config = dict(
    norm='layernorm',
    norm_eps=1e-05,
    init_std_o=0.0511,
    decay_fraction=0.512,
    final_lr_fraction=0.0,
    steps=4603,
    dataset='wikipedia_en',
)
Each number is 50 + 12 x the weight over the matrix's rms, rounded and kept within 0 to 99. Layers, rows and columns count from 0.

# up: layer 4 MLP up, 384x96, rms 0.112, rows 150-218, columns 0-47
# down: layer 4 MLP down (transposed), 384x96, rms 0.0984, rows 150-218, columns 0-47
up150:45 44 83 41 53 59 74 43 46 16 47 33 22 34 63 51 72 39 61 48 52 43 53 39 54 66 56 54 46 75 62 52 61 57 58 53 38 69 66 54 62 70 24 50 46 50 52 33
down150:62 41 41 48 50 76 50 41 31 47 52 72 66 82 45 22 44 48 71 34 50 46 28 73 33 30 61 37 62 60 42 57 31 51 51 41 64 68 37 43 52 54 52 69 62 58 38 39
up151:52 61 36 37 42 47 77 31 47 51 64 50 33 41 46 64 49 73 51 55 58 48 53 74 29 49 36 51 42 64 10 47 50 45 49 40 61 45 59 33 53 71 50 43 40 38 58 52
down151:59 59 49 57 49 58 55 42 63 42 60 43 53 47 53 40 30 31 37 40 53 61 49 82 40 57 54 49 57 63 69 49 67 57 44 57 53 46 30 49 53 47 55 54 64 48 43 60
up152:32 45 58 54 33 48 64 46 40 42 54 59 62 46 55 52 55 66 45 69 44 47 49 42 48 42 43 65 53 45 39 52 56 45 32 46 59 43 81 45 49 68 32 52 52 50 54 45
down152:52 31 36 57 55 41 59 44 39 45 49 56 73 51 57 49 45 49 44 40 49 55 65 62 41 44 33 40 42 48 45 68 75 47 47 47 60 41 44 56 50 61 49 50 65 37 51 62
up153:38 41 71 45 23 53 59 26 54 51 60 60 57 58 33 55 54 52 66 49 50 53 57 56 52 51 42 59 39 58 56 38 42 61 64 48 61 53 43 52 49 42 66 55 56 53 57 37
down153:52 57 39 54 50 54 46 50 48 63 39 48 51 53 61 71 48 38 51 43 47 55 41 20 51 58 47 55 45 58 61 59 51 32 65 34 45 66 49 46 63 74 52 47 55 45 66 60
up154:51 41 72 28 52 21 29 41 61 47 55 45 22 49 54 34 35 38 61 41 32 56 44 74 32 54 82 71 54 52 40 63 42 62 50 48 40 42 30 47 33 72 50 54 68 48 53 42
down154:60 53 52 47 39 52 51 61 51 64 43 28 31 50 41 38 44 26 50 62 44 58 58 42 60 59 54 48 41 42 71 77 56 43 49 60 47 61 55 62 33 47 41 47 31 14 58 81
up155:21 45 50 53 61 46 41 45 56 33 47 55 41 66 51 34 61 70 46 63 60 31 35 57 31 66 47 56 30 63 32 54 62 55 61 51 51 38 65 50 48 55 33 62 44 44 54 43
down155:65 27 54 36 50 53 40 71 42 62 33 45 29 24 74 53 45 42 41 43 72 66 32 70 46 41 65 51 38 42 45 55 79 59 40 46 42 69 50 47 51 54 53 61 65 66 41 51
up156:44 48 54 27 36 61 44 20 36 51 49 54 26 54 46 54 51 46 52 61 65 63 49 61 61 43 34 67 49 53 57 42 59 59 42 57 55 71 62 56 46 70 48 32 48 53 49 54
down156:51 52 56 46 30 48 52 50 52 49 49 57 53 47 29 51 51 48 51 50 61 50 37 50 59 38 62 50 55 45 56 44 72 45 53 57 46 61 53 47 54 37 53 49 66 53 52 21
up157:30 52 88 53 28 49 73 42 40 54 31 52 42 52 61 55 51 64 67 59 65 45 54 44 48 55 57 31 54 65 34 41 71 49 44 48 54 51 54 23 58 50 71 64 43 50 45 61
down157:40 55 27 47 53 54 44 66 47 45 49 48 50 29 54 42 64 52 38 35 53 69 47 56 53 44 58 36 40 65 49 53 36 56 33 56 43 64 49 55 54 60 35 41 71 34 39 30
up158:37 54 66 38 47 46 53 42 64 35 65 48 21 47 38 44 42 52 55 67 50 24 29 56 55 59 58 55 59 72 48 55 73 56 59 51 45 45 58 41 65 44 68 35 52 37 53 48
down158:32 45 33 61 81 73 63 45 43 48 63 35 65 47 64 47 47 43 44 55 43 58 50 45 41 59 44 77 42 64 31 47 51 39 55 40 60 51 55 47 44 65 83 52 63 47 41 54
up159:49 46 49 63 31 50 43 46 50 68 63 50 24 64 55 30 26 59 36 43 56 43 60 68 35 58 58 42 24 44 25 27 50 49 52 49 74 57 62 71 56 57 65 61 49 38 44 43
down159:50 46 44 47 37 44 45 42 33 75 51 40 67 45 55 35 36 56 43 42 60 51 62 53 52 36 52 55 55 63 73 66 41 34 36 31 51 61 35 77 63 40 51 64 42 66 40 37
up160:44 63 51 30 63 39 49 38 31 59 36 41 49 55 45 53 39 66 34 75 59 42 46 63 51 62 65 63 62 36 42 49 27 67 61 54 42 34 55 36 52 45 47 48 51 52 49 59
down160:48 45 56 49 57 63 47 40 33 65 40 50 49 65 37 47 46 48 60 55 51 57 35 46 71 57 37 54 31 42 29 43 49 47 43 75 60 56 14 69 50 45 69 51 44 54 51 65
up161:56 61 48 34 43 50 34 44 22 48 32 28 64 44 35 32 22 50 54 66 43 54 55 57 41 54 52 57 65 69 41 35 64 46 38 67 49 48 59 35 16 52 44 46 50 68 50 48
down161:59 53 63 50 42 42 39 41 63 48 48 51 45 55 53 29 67 46 56 28 52 74 58 54 60 54 56 45 51 70 58 51 56 41 43 49 50 45 30 44 32 30 48 46 37 61 49 65
up162:49 42 65 54 44 50 53 24 63 44 44 59 22 66 49 54 56 44 59 63 54 39 40 49 41 45 57 62 28 69 31 56 70 71 57 43 49 62 56 58 83 68 57 54 41 46 62 59
down162:58 67 34 40 39 45 42 80 37 54 38 28 54 56 52 57 54 71 63 64 59 50 41 68 63 56 59 41 63 39 65 37 46 39 57 46 62 34 77 53 48 43 40 70 51 56 35 30
up163:45 48 58 61 45 46 51 16 44 57 31 40 56 40 30 79 42 41 55 73 45 60 45 33 34 68 25 45 35 46 33 35 40 55 68 58 74 60 63 54 41 64 76 52 47 48 45 61
down163:41 35 42 53 49 40 42 48 43 56 44 58 74 55 62 47 64 77 52 41 50 37 56 42 55 56 65 55 56 60 55 58 59 56 39 46 41 48 37 27 51 45 60 49 45 40 38 31
up164:47 42 49 48 48 44 36 45 40 52 25 41 42 55 44 28 57 59 63 64 41 25 70 71 59 48 40 46 61 41 39 48 64 58 49 64 70 47 52 24 55 64 42 43 70 59 61 58
down164:42 58 19 58 54 58 55 60 57 52 51 53 51 58 48 37 56 57 41 46 56 58 50 24 62 38 59 57 48 51 53 32 51 38 51 42 49 33 51 45 22 45 54 66 46 39 53 62
up165:35 67 62 53 58 33 55 49 53 48 49 52 48 57 53 42 34 51 56 31 26 41 48 52 36 58 65 41 47 54 58 52 65 37 42 52 34 56 82 34 48 62 41 40 42 46 67 43
down165:54 58 53 41 44 44 68 51 70 40 52 54 49 58 36 61 57 61 53 47 59 36 51 44 44 37 53 57 59 54 46 45 55 52 47 34 46 55 40 32 61 52 67 71 54 35 58 37
up166:60 41 54 45 57 52 53 54 35 51 42 65 46 61 41 39 64 51 45 53 49 42 48 52 38 63 58 51 34 64 42 54 43 69 52 59 32 41 46 42 64 47 53 44 63 67 25 41
down166:55 42 50 16 50 49 52 38 29 56 42 39 34 47 40 44 39 47 49 51 37 62 59 63 59 50 40 57 40 54 54 45 54 32 55 57 46 81 51 68 48 51 57 52 44 26 63 41
up167:35 52 51 45 43 56 29 33 27 31 37 41 56 65 63 46 51 42 55 56 52 60 49 32 37 73 65 36 54 61 32 49 62 65 38 49 46 55 63 59 51 55 40 29 63 57 61 66
down167:46 76 37 58 38 56 37 50 49 33 42 36 46 60 41 46 40 38 70 59 35 41 54 42 49 45 50 55 50 48 53 59 56 43 31 43 59 56 55 40 25 23 39 52 54 41 57 37
up168:39 51 88 49 40 45 25 39 48 56 59 71 43 65 69 56 43 39 61 78 38 39 68 57 31 57 27 44 36 64 55 49 49 70 58 54 35 46 56 47 57 51 60 27 67 88 46 41
down168:56 74 51 49 62 45 35 25 40 55 37 32 43 31 76 62 44 44 56 54 54 37 58 63 51 33 49 63 50 45 42 76 63 54 54 46 38 65 74 37 73 37 45 53 29 60 51 44
up169:44 60 57 63 49 45 70 39 32 49 45 54 45 72 45 41 43 68 52 64 60 51 55 44 57 60 28 55 54 36 55 36 82 30 58 48 58 43 52 54 57 64 66 67 41 53 63 47
down169:49 46 51 49 49 56 58 60 37 54 50 65 49 61 53 51 37 50 32 51 46 57 53 41 76 48 71 40 56 52 42 35 34 54 64 66 42 42 59 63 39 51 54 37 49 36 62 53
up170:56 74 75 38 57 29 48 40 45 49 34 40 39 50 67 60 56 53 34 71 57 44 44 64 60 47 34 47 58 40 30 46 72 39 44 38 53 37 62 64 38 57 42 27 67 50 59 62
down170:58 32 39 43 58 48 57 33 65 65 36 44 55 65 63 29 40 60 43 70 62 68 34 47 70 48 44 54 43 50 47 35 29 47 51 67 45 54 42 37 61 59 57 46 29 54 49 71
up171:28 49 66 55 11 36 78 42 33 56 56 64 44 46 70 43 36 51 64 60 65 43 48 46 58 56 32 34 45 39 54 39 43 39 47 60 52 58 52 50 44 66 58 38 64 63 33 64
down171:54 67 35 52 75 42 39 34 53 44 36 50 49 64 33 42 49 54 40 57 49 55 46 31 34 43 48 74 52 45 53 38 64 50 42 43 27 45 43 54 64 57 53 65 51 36 57 45
up172:56 40 56 73 59 42 43 31 44 40 54 47 45 38 50 58 24 37 45 48 62 19 56 67 19 53 52 64 67 69 54 40 48 67 66 62 36 42 51 27 51 57 51 38 63 55 46 32
down172:72 24 51 34 48 59 50 60 40 47 60 46 39 38 59 65 64 47 56 53 63 45 54 47 36 29 44 38 38 42 47 54 53 74 60 56 55 54 66 56 40 48 58 63 32 68 36 66
up173:43 48 69 55 46 51 50 41 19 52 42 51 44 72 50 59 43 41 56 45 47 38 51 53 58 74 66 42 41 22 44 45 54 38 62 46 63 55 64 32 47 80 47 47 74 61 62 60
down173:43 69 66 53 45 19 43 51 48 42 50 69 69 47 76 74 47 59 64 76 34 49 59 37 41 65 42 81 40 55 46 40 61 54 50 24 35 57 60 46 36 47 52 53 39 60 63 45
up174:50 58 56 55 54 57 59 50 27 47 47 48 59 43 51 33 63 54 44 37 58 48 36 47 21 52 53 61 54 50 47 43 68 49 76 43 37 48 68 48 38 48 43 48 49 38 61 56
down174:45 48 48 57 63 58 41 60 69 51 65 42 54 42 71 31 76 53 62 36 52 53 51 45 30 26 65 28 45 56 57 57 42 44 50 47 65 48 49 25 58 52 37 54 53 46 38 65
up175:53 42 51 37 48 49 52 34 36 36 56 88 43 69 45 54 47 32 44 70 55 40 51 54 46 44 51 51 42 46 45 64 53 36 60 53 59 47 52 31 60 51 65 45 31 44 54 61
down175:57 70 48 58 41 58 42 58 59 56 49 53 74 53 43 38 50 53 51 38 63 45 46 54 46 38 46 44 49 51 52 69 51 55 60 67 64 40 52 51 49 60 14 48 55 56 59 44
up176:37 60 70 66 44 31 69 34 35 56 46 82 26 39 38 44 42 70 69 63 45 57 45 39 54 64 58 51 34 63 21 46 35 72 47 57 58 58 58 39 19 71 44 43 64 64 46 47
down176:33 73 71 57 63 41 56 33 27 48 54 65 42 60 32 52 32 83 60 81 75 30 56 19 57 81 41 68 50 52 01 56 47 50 68 57 50 53 55 47 41 39 45 28 40 60 42 63
up177:31 46 54 56 53 43 42 46 15 27 52 54 55 62 36 39 36 36 48 60 51 55 68 69 45 44 32 41 70 63 40 41 38 57 70 64 53 35 53 51 63 56 63 19 42 65 36 44
down177:54 55 44 59 58 23 59 57 64 33 46 41 67 56 52 37 29 48 37 48 69 44 28 56 87 37 53 47 66 29 44 58 48 57 69 55 56 32 38 51 52 23 48 56 60 52 62 56
up178:43 56 56 50 45 38 60 48 41 73 54 32 27 55 33 42 43 56 53 60 38 42 60 38 63 51 35 70 42 69 60 27 48 55 64 52 33 42 63 41 51 80 51 43 42 67 87 52
down178:42 50 58 55 40 55 47 64 40 32 37 61 74 47 63 62 55 51 40 59 81 50 45 60 47 72 32 55 43 58 62 36 47 30 49 54 56 33 40 55 49 51 38 49 43 60 49 38
up179:41 48 56 59 51 54 75 46 57 54 39 46 27 80 39 62 62 44 58 63 70 52 45 36 42 64 39 55 35 59 30 52 61 46 63 65 54 57 61 45 42 64 55 40 28 44 51 70
down179:58 49 64 53 32 57 56 45 47 49 49 73 65 47 43 64 36 54 63 47 41 51 37 61 65 35 67 50 43 48 56 53 56 66 51 65 65 59 28 54 62 51 53 60 62 58 41 51
up180:40 39 50 51 16 55 44 31 31 62 54 63 41 38 63 61 56 53 45 66 38 47 48 38 62 57 33 52 48 67 56 33 63 60 65 52 61 43 39 58 53 53 53 44 61 71 48 50
down180:73 61 57 45 63 40 41 60 60 53 56 46 44 56 44 44 40 49 35 59 61 30 37 84 43 48 59 36 39 72 53 50 32 64 27 34 49 77 46 48 45 52 59 53 52 46 61 66
up181:36 50 70 45 40 60 46 49 47 38 39 44 57 44 49 64 35 42 50 49 61 32 63 54 51 62 48 68 76 54 44 52 44 41 56 51 38 46 51 53 56 66 69 29 59 62 41 55
down181:79 63 58 53 40 48 42 48 43 57 34 34 42 56 41 17 52 43 54 48 54 46 54 46 66 45 47 65 51 53 51 35 56 46 48 41 42 70 51 72 34 41 37 61 41 41 42 41
up182:50 48 56 60 25 42 40 42 57 37 53 40 43 30 48 18 65 35 72 83 17 30 40 61 64 51 61 54 39 48 40 47 73 48 60 60 36 70 57 53 53 50 66 61 50 58 57 56
down182:63 48 94 27 71 38 58 52 53 60 32 26 30 53 32 58 27 49 61 55 31 59 28 75 51 30 40 62 63 46 50 61 49 41 43 51 47 59 55 56 41 37 69 38 61 43 19 58
up183:30 60 65 24 60 37 73 32 49 40 48 44 33 41 53 46 53 55 57 40 31 45 60 64 44 62 36 48 77 71 36 48 51 48 49 48 35 61 42 67 63 64 28 49 47 54 42 38
down183:72 47 58 58 65 59 72 49 55 57 44 40 63 34 51 52 62 48 60 52 29 51 28 50 40 55 43 43 51 51 55 45 38 44 41 62 58 59 41 42 49 53 43 39 59 64 51 58
up184:30 56 79 68 73 26 63 52 60 53 49 61 49 42 38 49 52 34 55 60 56 36 68 59 39 62 51 51 42 64 38 35 46 38 49 74 43 57 50 45 59 39 44 68 43 36 31 62
down184:58 38 49 42 22 56 35 29 52 41 33 52 43 43 63 43 57 75 61 63 66 52 33 49 55 52 59 46 49 30 57 60 61 43 50 33 61 44 50 72 42 63 49 44 70 51 68 54
up185:66 54 57 55 62 51 26 16 36 30 40 39 56 36 62 49 36 57 66 49 52 55 42 51 70 75 56 74 71 65 36 30 74 46 57 55 40 48 70 59 36 58 46 48 54 57 39 52
down185:62 56 60 48 40 60 34 33 34 83 32 35 66 44 63 80 66 25 38 28 45 74 60 37 60 51 56 57 69 61 31 37 62 49 36 65 28 49 55 73 38 52 76 51 66 53 59 51
up186:39 43 60 59 72 52 49 41 42 37 41 62 47 59 30 49 44 76 44 78 43 60 32 53 61 41 39 34 51 49 46 27 34 43 72 60 68 58 45 57 64 63 53 44 65 50 54 52
down186:33 50 38 76 58 77 40 50 38 66 66 49 45 62 50 41 56 45 58 54 67 50 52 33 34 35 36 36 47 44 35 52 61 40 49 52 61 66 52 49 50 50 55 43 61 56 67 44
up187:51 27 46 49 54 33 63 56 36 60 57 61 50 49 58 41 56 77 61 42 45 62 45 48 69 48 59 55 58 55 52 47 26 59 59 58 60 43 50 43 51 57 44 42 46 43 31 60
down187:53 73 60 37 44 53 55 24 59 53 34 41 43 40 50 50 30 42 33 69 51 50 35 67 39 38 42 61 52 51 48 41 75 46 40 48 43 50 56 68 52 43 56 47 65 43 53 58
up188:45 38 73 29 56 33 49 51 53 67 47 65 55 49 48 57 50 51 62 76 39 56 21 40 51 52 43 63 58 79 51 52 34 58 55 54 44 28 60 39 36 58 77 27 51 76 51 51
down188:52 54 47 70 39 45 50 38 39 45 76 60 50 30 45 14 67 55 51 46 57 49 59 70 40 39 52 20 63 37 52 59 73 39 70 47 56 77 20 36 65 59 41 70 47 49 50 25
up189:33 41 35 55 46 35 55 33 32 51 56 62 56 27 66 43 46 50 67 59 68 31 42 34 53 47 53 60 57 49 37 44 49 73 46 54 74 55 40 53 60 53 54 58 58 40 32 52
down189:58 68 51 41 38 67 64 57 60 48 49 70 39 62 38 39 60 64 52 53 48 45 52 64 30 49 36 52 40 64 53 38 45 31 36 37 44 60 44 49 44 58 71 46 50 69 60 37
up190:39 42 67 42 49 45 53 43 39 36 66 53 66 36 32 37 41 56 49 48 47 36 44 59 58 58 46 74 57 36 21 35 41 56 70 58 46 43 71 56 58 54 67 26 18 58 45 66
down190:62 34 60 41 33 39 45 70 44 37 63 53 41 31 60 44 41 66 45 42 58 33 63 69 47 45 50 53 58 59 28 33 53 50 60 47 22 56 35 53 69 54 38 19 31 47 50 56
up191:44 42 90 43 57 39 74 51 49 58 63 58 45 55 46 54 51 62 56 73 56 46 30 66 44 33 46 33 37 65 52 48 46 52 50 61 38 30 63 41 62 57 43 53 50 51 22 39
down191:57 57 55 73 45 31 49 61 59 82 61 45 45 49 45 58 37 56 43 54 44 54 60 67 54 25 44 44 67 36 31 54 48 51 60 63 60 64 33 59 50 33 51 42 40 52 66 41
up192:37 48 69 54 51 32 56 56 40 46 73 82 51 60 52 45 61 44 33 56 47 30 58 56 53 50 60 45 49 33 43 48 50 70 54 83 47 60 53 30 43 54 49 53 63 80 50 32
down192:50 61 41 61 40 93 45 35 83 80 48 48 28 50 32 58 42 40 57 50 38 51 21 50 87 45 44 38 64 51 47 52 52 50 57 64 66 40 44 42 44 57 35 66 43 20 41 63
up193:20 54 61 51 58 43 47 56 50 39 46 29 13 69 60 78 67 35 51 61 39 28 71 56 56 49 60 49 57 55 37 64 44 38 51 60 65 47 61 38 55 46 43 40 70 73 58 32
down193:44 48 51 32 80 43 37 61 28 31 62 59 55 63 64 45 39 35 71 41 50 32 48 54 78 50 57 53 22 40 28 45 29 42 33 43 64 77 58 62 42 43 59 38 46 69 49 42
up194:65 45 49 52 42 43 64 51 34 44 46 55 45 62 53 47 33 48 39 60 39 54 47 58 38 83 61 50 60 63 45 58 38 58 64 46 47 33 55 57 53 45 52 55 53 47 33 49
down194:44 28 56 28 44 58 38 36 50 58 46 51 54 42 63 56 64 43 55 55 32 47 58 52 65 28 33 58 40 46 47 42 68 58 42 50 68 72 42 45 58 50 65 47 41 62 56 64
up195:37 55 62 37 34 28 74 37 61 63 58 34 49 56 54 54 64 57 58 48 47 36 32 47 53 43 43 25 40 59 40 46 35 36 39 53 69 77 61 50 45 59 50 53 59 74 37 54
down195:35 37 43 49 59 71 64 56 62 40 27 71 39 36 53 36 52 72 66 43 65 57 55 49 44 26 52 47 47 48 44 46 44 50 64 69 66 47 27 72 50 33 61 47 45 57 32 48
up196:37 40 67 60 68 38 63 45 34 48 55 62 34 52 59 44 41 62 60 50 36 32 39 24 48 47 45 54 43 51 53 34 55 30 45 36 45 62 56 35 44 72 60 55 65 65 52 67
down196:51 34 37 44 48 64 80 58 50 66 64 46 34 50 48 27 51 41 49 56 53 61 43 49 59 57 50 42 52 45 48 64 33 60 50 51 46 46 27 61 48 55 63 52 60 22 48 84
up197:27 31 45 51 57 37 42 30 47 58 67 32 52 36 32 54 23 50 40 68 43 43 33 50 48 68 45 38 50 59 47 33 67 39 44 58 71 68 66 55 61 59 38 49 60 50 67 64
down197:47 28 49 60 38 61 57 53 33 44 31 46 45 35 62 53 60 53 55 49 45 28 50 33 34 50 23 35 40 56 32 76 51 57 60 48 55 64 59 71 47 59 45 52 72 31 58 43
up198:55 60 53 54 36 35 80 40 46 65 61 50 51 32 78 46 37 30 63 63 55 48 57 41 63 45 43 68 54 43 29 41 45 58 42 42 55 43 68 38 47 62 49 40 45 44 64 68
down198:54 56 46 61 46 66 85 60 61 46 30 57 33 63 33 49 48 59 56 54 59 40 59 45 44 58 40 62 53 66 40 42 35 58 56 48 64 32 29 61 28 21 65 57 65 65 51 53
up199:53 61 64 57 60 30 52 25 36 37 50 50 26 68 47 58 45 38 53 54 57 50 38 59 20 54 75 59 65 67 36 48 70 70 61 53 52 38 55 52 40 46 55 41 47 54 57 50
down199:42 59 34 34 51 59 53 52 75 69 37 37 32 57 75 54 78 40 57 46 53 68 38 48 50 60 55 60 55 47 48 41 42 57 49 35 55 28 53 39 53 48 55 27 43 68 59 53
up200:54 49 39 42 27 18 68 43 43 53 50 43 25 41 58 82 27 51 53 52 44 36 35 69 52 55 31 72 31 44 36 34 52 39 64 61 45 38 60 41 45 59 43 55 34 52 42 51
down200:69 30 20 33 36 56 43 64 47 56 43 35 74 59 32 64 40 50 61 58 25 47 77 83 34 24 53 75 51 44 50 32 45 42 28 29 47 53 53 33 37 45 58 40 48 57 53 67
up201:26 68 49 61 48 51 46 38 42 58 66 55 54 57 57 53 21 62 49 59 51 19 44 83 50 46 44 34 52 47 32 31 43 53 45 45 44 61 61 34 54 43 47 55 64 59 68 46
down201:62 41 62 61 47 43 42 59 55 51 46 46 46 40 41 45 45 56 53 84 45 53 54 57 55 42 30 40 57 47 47 30 40 47 46 40 77 45 58 42 60 37 49 42 63 58 59 62
up202:39 55 48 45 68 44 63 63 26 37 48 59 59 38 56 53 54 65 38 51 42 38 54 65 31 45 55 52 48 65 49 49 45 31 66 48 41 68 65 39 68 73 46 48 67 46 67 57
down202:62 50 46 56 43 48 57 59 62 66 71 55 44 44 52 36 59 51 54 50 62 69 37 52 55 56 46 32 58 42 58 37 38 53 47 45 53 45 42 49 39 60 50 53 30 43 37 59
up203:38 52 48 46 23 45 38 50 43 43 58 53 44 44 36 39 44 58 61 71 31 56 53 69 53 56 47 60 46 55 30 35 59 45 54 62 55 55 76 42 20 69 68 25 37 74 54 60
down203:63 25 45 15 55 43 73 79 30 60 66 48 36 57 35 27 38 32 59 52 57 50 61 82 76 66 68 41 49 38 45 45 38 37 42 54 47 62 47 32 44 61 79 42 18 57 50 52
up204:19 48 52 54 52 64 55 56 56 32 69 51 22 47 48 38 34 66 53 48 66 23 34 37 37 70 17 54 32 55 30 56 41 53 38 63 69 57 48 62 34 82 45 26 62 50 53 43
down204:43 80 59 44 69 65 64 56 33 50 51 51 45 68 54 63 40 21 52 38 38 41 49 49 24 29 66 77 68 75 35 55 28 42 20 50 34 58 64 50 24 50 56 36 76 43 50 57
up205:57 46 59 38 39 38 45 29 61 49 51 56 48 49 39 63 51 32 47 79 37 46 39 54 55 54 68 55 38 50 42 63 36 32 29 44 50 31 54 34 49 68 34 36 75 50 47 55
down205:31 52 43 28 57 50 27 38 29 42 63 43 41 50 46 53 49 62 51 62 46 68 47 48 50 62 59 27 43 51 36 68 46 53 50 30 43 36 62 46 56 58 51 36 72 41 67 67
up206:57 53 63 28 55 42 47 57 53 46 52 40 39 46 42 58 41 60 49 42 57 57 49 58 50 43 35 56 55 57 30 55 42 43 79 53 41 41 61 15 63 57 51 53 55 55 59 71
down206:44 40 44 57 47 54 74 41 53 48 44 70 61 62 48 33 47 57 45 48 42 44 41 37 72 47 57 42 44 62 55 39 58 35 35 48 34 44 52 52 38 31 52 34 55 63 48 37
up207:29 52 48 51 58 41 62 48 48 41 41 54 57 36 78 43 51 34 61 58 54 55 49 64 45 51 51 40 40 62 30 64 66 61 65 42 36 74 57 43 67 47 37 35 50 52 45 29
down207:18 74 42 58 51 48 31 44 55 51 54 32 50 44 49 32 48 62 40 41 68 51 63 67 51 55 55 42 40 46 59 54 50 53 49 48 57 49 55 32 45 32 34 40 47 69 48 68
up208:40 62 63 68 43 51 60 44 45 57 43 63 35 42 49 36 31 51 54 58 42 52 44 43 61 50 45 46 47 61 50 46 60 38 60 45 46 69 45 42 51 66 53 33 54 45 54 65
down208:38 68 62 36 59 58 63 38 54 55 59 31 36 35 53 51 35 39 44 48 74 52 56 70 26 57 39 44 49 53 30 45 66 49 50 56 62 41 56 51 37 51 55 57 39 24 59 42
up209:54 57 77 41 36 56 26 41 53 58 55 49 45 48 57 76 59 59 43 74 54 39 51 49 31 68 28 33 58 55 46 38 67 45 63 55 62 46 63 43 57 63 58 54 55 48 62 36
down209:47 37 75 61 38 41 45 30 43 64 50 70 61 42 51 36 44 58 55 58 57 43 32 60 57 50 33 62 64 52 41 55 38 40 45 28 72 42 61 47 49 52 66 40 38 34 49 37
up210:56 39 40 59 78 30 49 34 47 26 54 41 54 53 57 60 30 39 51 52 47 40 28 53 53 68 46 45 18 56 48 63 56 71 50 89 49 62 52 32 32 72 64 38 50 43 50 30
down210:30 64 53 38 52 48 71 80 47 44 54 67 45 48 71 54 45 24 43 56 51 41 53 37 63 40 67 47 51 45 60 37 40 52 25 40 70 60 72 54 41 70 46 25 66 48 27 35
up211:45 51 37 32 43 47 45 38 48 58 53 55 53 55 58 62 71 50 55 63 53 68 34 66 39 44 67 55 48 38 40 65 32 41 42 61 41 48 45 45 32 54 47 57 36 49 31 25
down211:56 61 52 61 57 47 42 43 72 59 63 64 56 64 41 63 39 58 49 39 37 56 50 51 47 72 40 49 47 53 58 34 25 68 61 23 39 50 54 56 57 25 42 51 63 49 46 50
up212:34 59 64 52 70 52 60 41 55 45 42 65 41 54 36 41 62 44 56 59 44 32 39 54 60 46 59 54 45 59 47 37 87 52 47 59 75 42 53 14 42 71 51 39 69 57 26 54
down212:49 46 43 40 50 65 47 62 39 39 51 49 41 54 71 58 47 37 49 47 47 48 49 32 60 49 48 32 50 54 39 63 38 49 68 62 42 60 49 56 49 43 43 34 64 52 54 37
up213:25 59 62 44 50 48 52 32 56 63 52 41 51 37 59 35 62 51 56 54 47 54 50 29 53 46 51 44 38 45 44 48 45 42 54 52 69 62 49 29 49 77 54 49 60 53 48 62
down213:49 32 50 39 50 58 46 65 27 52 65 49 52 58 64 60 45 46 38 61 43 58 49 47 67 51 51 59 45 67 75 46 66 47 55 66 60 44 60 58 67 60 36 59 66 50 52 40
up214:46 45 50 47 46 42 51 43 40 57 46 72 34 48 27 33 34 55 56 66 31 50 53 45 48 69 65 66 53 68 54 45 42 32 45 49 33 62 66 49 26 46 41 48 44 50 47 46
down214:47 64 35 37 64 43 47 65 56 49 38 63 52 52 37 66 48 61 41 32 44 50 44 48 36 60 53 49 51 39 53 43 55 47 46 31 45 64 59 37 33 56 33 47 72 59 39 46
up215:52 55 62 32 35 54 71 32 56 76 53 36 50 42 65 43 45 60 50 65 38 50 45 71 49 44 41 50 73 57 56 35 48 38 52 55 59 39 57 43 19 53 42 28 57 55 44 57
down215:72 30 27 48 58 53 49 56 39 53 29 53 33 48 61 62 46 46 52 28 48 53 64 48 41 68 58 37 51 61 57 56 46 55 23 39 45 66 68 60 61 54 33 67 62 47 51 43
up216:37 41 42 53 53 37 51 53 56 38 47 35 35 34 53 67 51 39 46 54 31 66 51 47 46 67 41 46 30 52 39 47 46 73 56 70 52 34 54 65 66 57 63 55 57 63 53 35
down216:53 40 68 52 45 64 61 69 31 67 38 55 48 40 55 53 52 47 44 46 58 62 44 55 51 45 51 48 55 48 49 71 53 33 33 52 52 56 48 64 49 31 57 43 49 51 40 49
up217:40 53 55 65 63 39 41 63 56 48 39 59 49 45 66 63 51 54 63 55 79 44 28 43 47 67 37 76 59 48 27 42 48 37 41 53 59 55 69 45 62 65 51 33 66 47 51 51
down217:59 40 64 49 71 62 52 50 43 58 33 34 74 57 52 49 49 47 38 25 55 62 57 71 61 56 57 34 60 52 45 32 63 45 40 72 58 58 59 36 44 40 46 31 38 63 40 57
up218:48 44 50 56 52 44 49 49 62 59 38 43 52 50 22 56 58 52 46 55 49 37 33 68 62 47 40 42 58 59 38 46 32 37 57 54 43 57 49 47 63 67 63 46 63 72 69 39
down218:43 57 62 55 44 33 59 50 38 27 49 58 49 52 49 50 36 44 82 62 52 47 70 56 45 42 63 46 41 58 52 52 45 73 63 52 47 56 41 57 40 33 46 55 44 52 37 64